Weights of a small GPT-style language model, trained from scratch on English Wikipedia: RMSNorm before each block, some layers without attention.
Each number is 128 + 24 x the weight over its row's rms, rounded and kept within 0 to 255. Layers, rows and columns count from 0. Numbers have three digits each. The size before them is the row's rms in percent of the matrix's.

# layer 6 MLP gate, 448x160, rms 0.359, rows 312-363, columns 0-39
100:110105127070122126091144100102082128147082126151166147176108129142126132126185176127152151122134131108115128103115156126
097:148136146101145095188141119145152139132143141134138149116107143140130120095146123098128097130147126137104116139152144136
100:148141119150156105145117112144096141087147135101129118156138129111168116094105121109086126138119133130121138123116139188
099:123125206153158124115146130112110153113130135098120129086137152129117097101106081099082111134130170109132139131151108171
100:120075137175076115108154106165123144087097112154164138130118132170126111129162144113121146112115110145144141142179115149
104:193074157116122168159076167128134104114108095103183146116155175145126122092108142167127097153113088135123131086126122139
101:129132098157155106172141176150131125100124132093118086144136126179119127132150167153057130117134168121084083137151143137
095:137104135086163140118117125140145137123119127092153094159119195136146127177155121158121135116082151087129113130117124145
101:099174177093103122141130130168119169104147086138165159122099153141111170122105116136164145106104120145156104126156107153
097:153136129114135152189108141129116131088136157121104129167136080149163118104139120160096114105129081124099121131077166173
102:094133142132121117148136139135109133091113150143113113140096114114144171099144110127094097191141137105110096109085135138
099:138078152161090117133117141093105116096120128185161102143122159160162126127138091135119147109116094133127067136142157155
100:153131126156161113125114148068127126098115139120144118141149112139153121118147142166105115095137080094108125120092090142
099:165176130127122135115170083116127125126115138132162101096102097123149115127142133182150126155154145141161205088128104144
100:112163136111110123133129125151118121145134111136183123135160085126172143145141142190120115130128162124076131132119169107
105:096110099157168159138136150141150138121163147138138140148140137134098140124114147113098116122108101130135100149096165154
103:121102109123116098137165095102093139150128122127162134127145107122125082102080109132121165154085142121101184150100134161
094:088126115139147088170116085146115138112137139081119087148125129121138154159115119141116137109139162124092092111157141135
093:147100097141159137144158131116133130113145077134119157122099118130143137128130156114146078125124117125153087090187149144
104:141134125191142120141152146151083106168147136148142122157099117166112167150104118118114156149148109124135154135113145174
101:100125135136135138107140138142149129134093150163112161091109137130162131171155132105072162083146122141140118148144170133
100:106148093145109144135165140153125094124138106144138141140081166115075153055107149151133085116147107100105163108107115127
100:106102129107143087167105145148085156121122120121130113105102132117117159121146142145118132137147150129138153148100118137
100:174137122126079125140099103115137145116085130120130172133104118106137162114131119114139128146131119099101128098113147156
099:165104131106115146132146114116094137150167155119108104161123153115137139113136171162129144135123154125115109141102103119
100:134149088163123082121109126094099111127130113132173131095169103153149089128155099137099131102161144110121113149128131139
099:118094140118161176124134132158147090117143139120088127081146100143140153160108100172122092102142136162091100073138144165
108:143123150146126137092092114124136140120125139106145076150110117126139164115098142124095185137150138125123126136156087160
104:137103140133152117102134112150093133099187165105120127110082149113127175145125122107131142134109108121141119117129073170
103:151123095116075161191113120163104143140112112129081185132126156165133133138078118155141123109134153150145117128153133129
104:111083120144100176137162177086112077123138069154106116102116138121147150089136119118095141108107120119079089171117112145
101:097089127173112118117177149107107124123121124141138087098094128150132126066115149159104149153194114116116127132098148161
102:146141114155103133122148090130147139126085164138134119154118131145136121124120108100132145180146122144152161103114149129
100:065141110162133132152109132140107163168163144120145117106156120143148163144085134128107107080155130123093123157146123147
099:100112119127126089135096178165137135107101121154134111072127127090117144144152133164105106081109146144103143152123147164
099:121148109140133139121121125101120085096158135125152102134149106142134118118160086161082135152140100076114087177153155130
094:146098127127117110073143092134159106122155163108171117121114117138152164072124137176138109129104090098137158157124111121
099:116167127130157126149157093136142123106107121154132107117099131114151121142160118119154176107144139120122136127118130112
100:142176128117118141111157111118129118162091171142115162106185140148147123110151108141149069106123127120096119141156163119
107:121135058141148157178134162144128159126095182114146132106136116135121122120149116096134132110096120151127160092145109117
100:110120178156121161116133126116156162103104113144104098095141136142090117162104109130125129108119120132133115097169121149
105:123098090152127093116137125166135132124127175132143121165118156150117133174125144144091148116131111113167138120128119123
104:127167103156160169140160146080125148117116114136163077155152124096100126108075137131114096128086134160139126088139153175
096:108129152124150121076136186176129077112153121136154119132140127079106078135099153121116099123129090127140100144121183118
101:108081130077095107146165153149119175165158189190103160149129125121132126133098102148135151120077134136052129161107096138
098:127135101140116162099089144138108094083084106154150115140135139103075115114109161115088115126128095119161130142150123152
093:131145149147142122138129131113124149152154159141107163081104126119118122124125122142085142118154130165148095102113133151
101:145141177140136127104130121100095100130137140118105113129081127146136123126089124158140141115097129127129104111136119128
100:127153086134148146145123114142088120125116151084070116131164126146136130094127160116144081143092125111155130105143123150
104:116166105128148122113151098127123099113125155119147151154097145102134111119118152157102125139133117102143134092111139146
105:117116145120096133116133161121113135108124116122099137161098158113085081113105153154116176115137143093113148110135115128
101:131092131152139135115103140174142137105114161098170117106069105138099147139104131131096104140134130143150153127115092157
# layer 6 MLP up, 448x160, rms 0.4, rows 312-363, columns 0-39
108:118134111103082092122157088124081127129076175146117150100126090122149140137141168139114110150157129132161100100127117118
098:130098113110198136136123153128104144112086126196105142131096128144143158132176129115144098131144146151125151094132104134
104:161146192098154137122125137102113109102144128094140153142139139119109093162097133125112121117152101131123190156137133143
101:116099130136096111111100121124091106109165077161110222152152140156124129173106108134117125147096152152154104114115141110
097:079134125150100123133122110173152153096117182151146123166140125132108111094117123123082115082164129101103130139139144131
100:184136101099113153138095135135106128119132125136134101145193189167069131115102181170132107114121130140118113141154109147
098:111127149090145119117085112139103119174128101131169112146172120112131145118127079140144122111158163129114129118162142125
098:164118063116129090070127098089179095148118121134158153160122148098112186159123112107090125162145143098135110134097127148
098:131133166159112137087110126146087120139177117122135123139156113127124126153125118104128113116093119135083141092137129145
102:129133119169101086091101112100132151136110107117151165105097163144131096118127170132124154145131164114098141120158099078
105:156135140113137133103123142119170073128144111140120129167183118110149140139127122154113161079124114169119121130149134120
100:149153093141153120106144131142090112186150140146125109135138135106129137124140112133090180135064160101095094112138167110
107:150147075101139143136149147089126134123105162103136151123095122139125119077104113134112093128166096112132121140118113122
100:109167146108129119129166107142158114167162119102151091093131098126173128141160149129127104143134140126127124144138103126
095:072136111124145144139088165105130139092109157071153074134133120113130123130142142108110073174142122153094120169115138113
105:146096087151113093129121123096118123105081115168079131153162104108115106142138146150158159148133104174156121091141165138
100:074158109121153100128107087121122081154163155130130116123127172130144112099134144153147100146098166112142115131127130164
097:101130133108153144159107111166110120160128106135104141131129108140158144134145104166107149127117123137138147100099098086
105:102147083146100129124105121147115141132128153137143142156137146117148152112178106137141092148119092167126148112135124158
108:115126122147089138127067171117130143145122145152155174161180101145155132115113152154165154085095097164139131116121103139
100:107113101120102160085141053130120161134121159139100147151102150109141122131133135150128091092090113107170174108146139135
103:151116130121093098145136153126118100139109146123125133093148143089111149141100182095153092119149102157125128124120082136
099:139133090125155110133099131128115148125140107100148133078151123124133153156164151129111127137125112129109142189127124135
100:132137174095135144120167076139180099131097104129170124137105127136116152140117096136130129123111159103179154120156113174
104:103149141128135113110094135101089129155166139152098142104142117131070129143166100132125099179098132118135140137157161151
099:155122110133114115114125128113097100147156094138118113115150113167173105166140149139111127126120114137135119159080134130
097:147114098147129158136155105105128091167118093130106149155124118078102095125114105127160113122116157132118112125135118159
107:162136146121134133140095183143100159098128125112191108134141153161160132100088142119113111169163160119097154105114118121
104:112143126097157162121183117113145099121126124182122136152140114174120093114105166111117093112143124133119149133124149125
097:074131102150076112156129140118096149148112109070106151138171125148142137144108128151132127114150096155156107129108113145
107:122167122152137177160185140159127121086136118119121139112153096145134108114103063113122147105146105099152105110101109129
102:118147118133168114105112126122110133097106146105137157119090105059083101145115137162110159120117122117134094121143110159
094:157166109120139113139087099147097164127139146122103098153089113127115135151138172178100129103117190139145104149122163107
104:153115184124136137136096113144150110159158136117149121133193119104152109137173130143150138114122153146093129161134075145
094:062151119115108115144139162113147074111148116110113138146138117142099117161115147131134069112151118143137101149123087125
101:084136137114114163073108143069132148107161137095146092147126130082127121131143144139128151144108112143119121140125153141
100:081092133136128104134133130110136117131100123116188126090125111113137109116124103127104061157127112163136103133109121156
104:146160143135127169137123103116101090149133093102124116093102129099180092127145105165133166142122123102135145154141134096
106:099098139148138140135072172141146148158113080078114110109134097120128121119094133132156126129118137098145085168128086129
110:126114133097144148144133165093147151135116154172108154125120137095120149086129143129099099130133132142120137110108144089
103:135171116127126137116153109113132139116167161115151160101134078143126120118119154140176133155101120121140095136166113102
099:152110151159156125109149126136164147114134176111125166157141167171150141107131158104098083129155098127115101148153114098
111:144131151144122091160111125169129106170141138171151118093148194119137126156143109142098134140103144127128115117090151142
100:073098107112129133151124138120116137113114136117091150141099151101116075097082124098166103118127190117113131181136104084
103:145128155113109111122125130130116145099099094142151106080128128132087136133142121132142151124072119148141135119135144158
101:130106078116175145137108170130156121114127119153130165126110135119182122081147138131082105111099130143131120121104147115
096:188122103140121107142118136101136129112134138136131123099156120133182151111120099121145125100118101129130085131189138147
098:105127140114092113127134125171080102143116118125137134115143141135153160149111128169117123131132121139151135116147084102
102:130123109121088147115115128153127111134131104140131098142116150134094157125104120105107108124155102069097115152134117191
102:106147187129130154150096140159101147110129108095169119133106094130128098126126143131110131067176097086105137103094116126
101:127109113109090104155103114142160141118186120111123117156133130110135101126126103140133181112137184133123151138128147126
113:135111107125129115142080172110148090110132140128146125122153120091089111086137147109111134145135113117183125102151093100
# layer 6 MLP down (transposed), 448x160, rms 0.171, rows 312-363, columns 0-39
105:103117146175082112130096155135131093111121107131125112155134145115124115154144157123124148135072077114143123142117100129
098:133150144090156119109143147120138115153143145154146142100127065128132119145187089107138136086118135136109127127104157129
103:191150160146145109156157162094114131090131146183090128125088125113160126133113193144156157128152126118149163122158150127
099:134123102142128138142149141106129085154106161087133089088108140146165118109153138127115110119109161157134120097128120140
101:130083125149154087168110140161118111119173130155095119127131098134143115148127157153132132112113107104128155125131107118
104:092118168141120163148125136169150098126144103125116122132161155113112151103111138149134113107151128113109118096133128136
101:117141168116149091111110132146075137110142099175145118137102167091101148120135122099140100107138108130114159135122169103
098:120126187147110140118119148141140138163109088129136160100120137086149138109134090122124150121137152106149150117129125117
099:115144119123144119150105142140139079106161072142147091143123111146172141144125122183109131122118133138115136154116164114
099:126118141088136146106138165122105126134156126130104087141130135148150141125119125139119147157122152101139126111163140108
103:118103108107131137154068138133102069124120123118132160123102112108113108113131136131151073169136157121166114129101099131
102:148111094151187123172101107093126101135128111140098126098147076096133155101149111143119122093142105074097138163135116147
106:101125137129102158112160112146139123114148135099133148129137140123093093089136148133070088141168098153063130139116119133
096:122148114131129118141132117143165091117121118144132114119117149123127126116173107115176149152179164116127142093146167121
094:093113120084138126086122102097111110119110148108141111081121126128151134117146145139150141075126125127146150096160113149
109:095131130154105177121113119107161135144098095137120115148145135096112133090104130108167113124139153098143071143146161131
104:160124125158154181142159139128118131122167156149137096104129177130125146123153117122131175110151098150070129135149144100
095:153109132155117107120112145090110157109117118145167119128101091157109132164095129097207149116136087109098131089138097116
101:114162099115148149104105102072146154099123149094102164090123148094109152109107132122121113119114114131175146097115146135
112:144099155121125114141142137138124130123117146145192112125176130114141142126141105136116135146148091130101159139182098138
100:097139151153108168126109080067106150115133155101090140156079126136166166172103108135152111150096125139128156160130142114
100:112138106169066112117112093118127113110143137129115116154142124107110129119105144158179128091118143104126142102103136093
100:133115155172103128139142122142142129098094132170117142106154143133115106112141147110165156153152096139106143107217116121
104:105088095138115119136116153159126095121095149103142144148112086116146128149095106117096132180123125099120084163117136106
106:121124122152144116122126079127115139140097099134107083138123074105133101176146132132112115185123107123091143136098133148
096:107135149144081187117148158145180110140114147112112108138115110113156102134132153134084130104120148149162111129116109145
097:128161127071075155099121113126121150124146119078134146114151108122210140147146145139087050150100107154164150111157113134
109:147105163161149120165122085086110151082129153099146115123109091190095150152091167138108128128133173123145141139121086156
104:162108153124127114111093078115146124166140109149136099161125133120121126138112143117144141107144160154124100131145118106
100:116103105132132145164081158168103100164169108172107170136115100148169155162155122133143134116156159111159163120144137158
109:130157125120118127167183121106133154153159142101100164142123153104090114109154146150141180140115089103090115119109157155
103:110124125100127169097148149144098122137182182146121133091120120140105125126125126134151117130117098124089155139113125127
092:090125142143131151108143139124140114100124084103128095140118109096135114155109154153094087126147132128140104112108126156
102:133143090103119170140092095144129136115130116077168121147120161066131125107151110100187138116149093133156096162101123101
101:115148099134152128151092130088116069140150193134092120120132124098107126132170183153179060124146191134105107145108152103
097:146095148096081126118113133099114118083108134125106103117126155090117096152108127122166051141106177155128137084085112137
098:117144116124112109084173121086144188156142136141130160107086149136154106136129119135091154160112129143146160123154144135
101:137117155103124112121124135126183093149092141166132111110147130204160162144127153089109110145119117156122130130131155143
108:095145121121101145122104120088134113095134133115144164134102140081182136108139077170102113095140163159132118116103135134
112:071122126124150122125128133134125145132129115114114139119175083129121145146139126125103176125109115143115095105117146132
094:140184131125139149144143168152124139084183147151120162127110150111156134129132124111118095142118155137122100115115135171
100:136101138161149118167130121176149100144104156137114168159133138107165091168133122130137152118132113103164137099088139124
111:164108131127112096101148146168114127095094139099178118070146163117130153080133076138135109142127126151131125169095140091
100:151110094099149130124179172150100144099093161145142142121140130158152128172137100065124107141127159128083113148111128146
107:145111170090160165159128134168142124107148123145159121120166142169107151176099137100083138167122146122144127092148115138
105:159121129129162160078115139118126107131136130138136082140104132152135117109163123139140142168095132124149132135096114113
093:163135146155117078162112123131109134133127152131134093108139159122097119135166167111105161074118137130121128093141104157
100:107081123207106119152103154085136144093119152144128151147123085161140141169095123082128096079117140117115135128122143119
103:118116135186095089114103118135127112143172088091084114138139100127110114109091100139173119139103105109094107132137098110
098:148098167137143102119149129113130126128155104158158118120094180120105117125106126117148108127099144164119110139143170145
095:106099118098126115125112132126136153113117095123096131119128130135081112150092130103168115169112107104190126152127098102
110:149132082089138131131147130117111107119135107117075128124123138120124128130135137147120146176130117139103128122128125066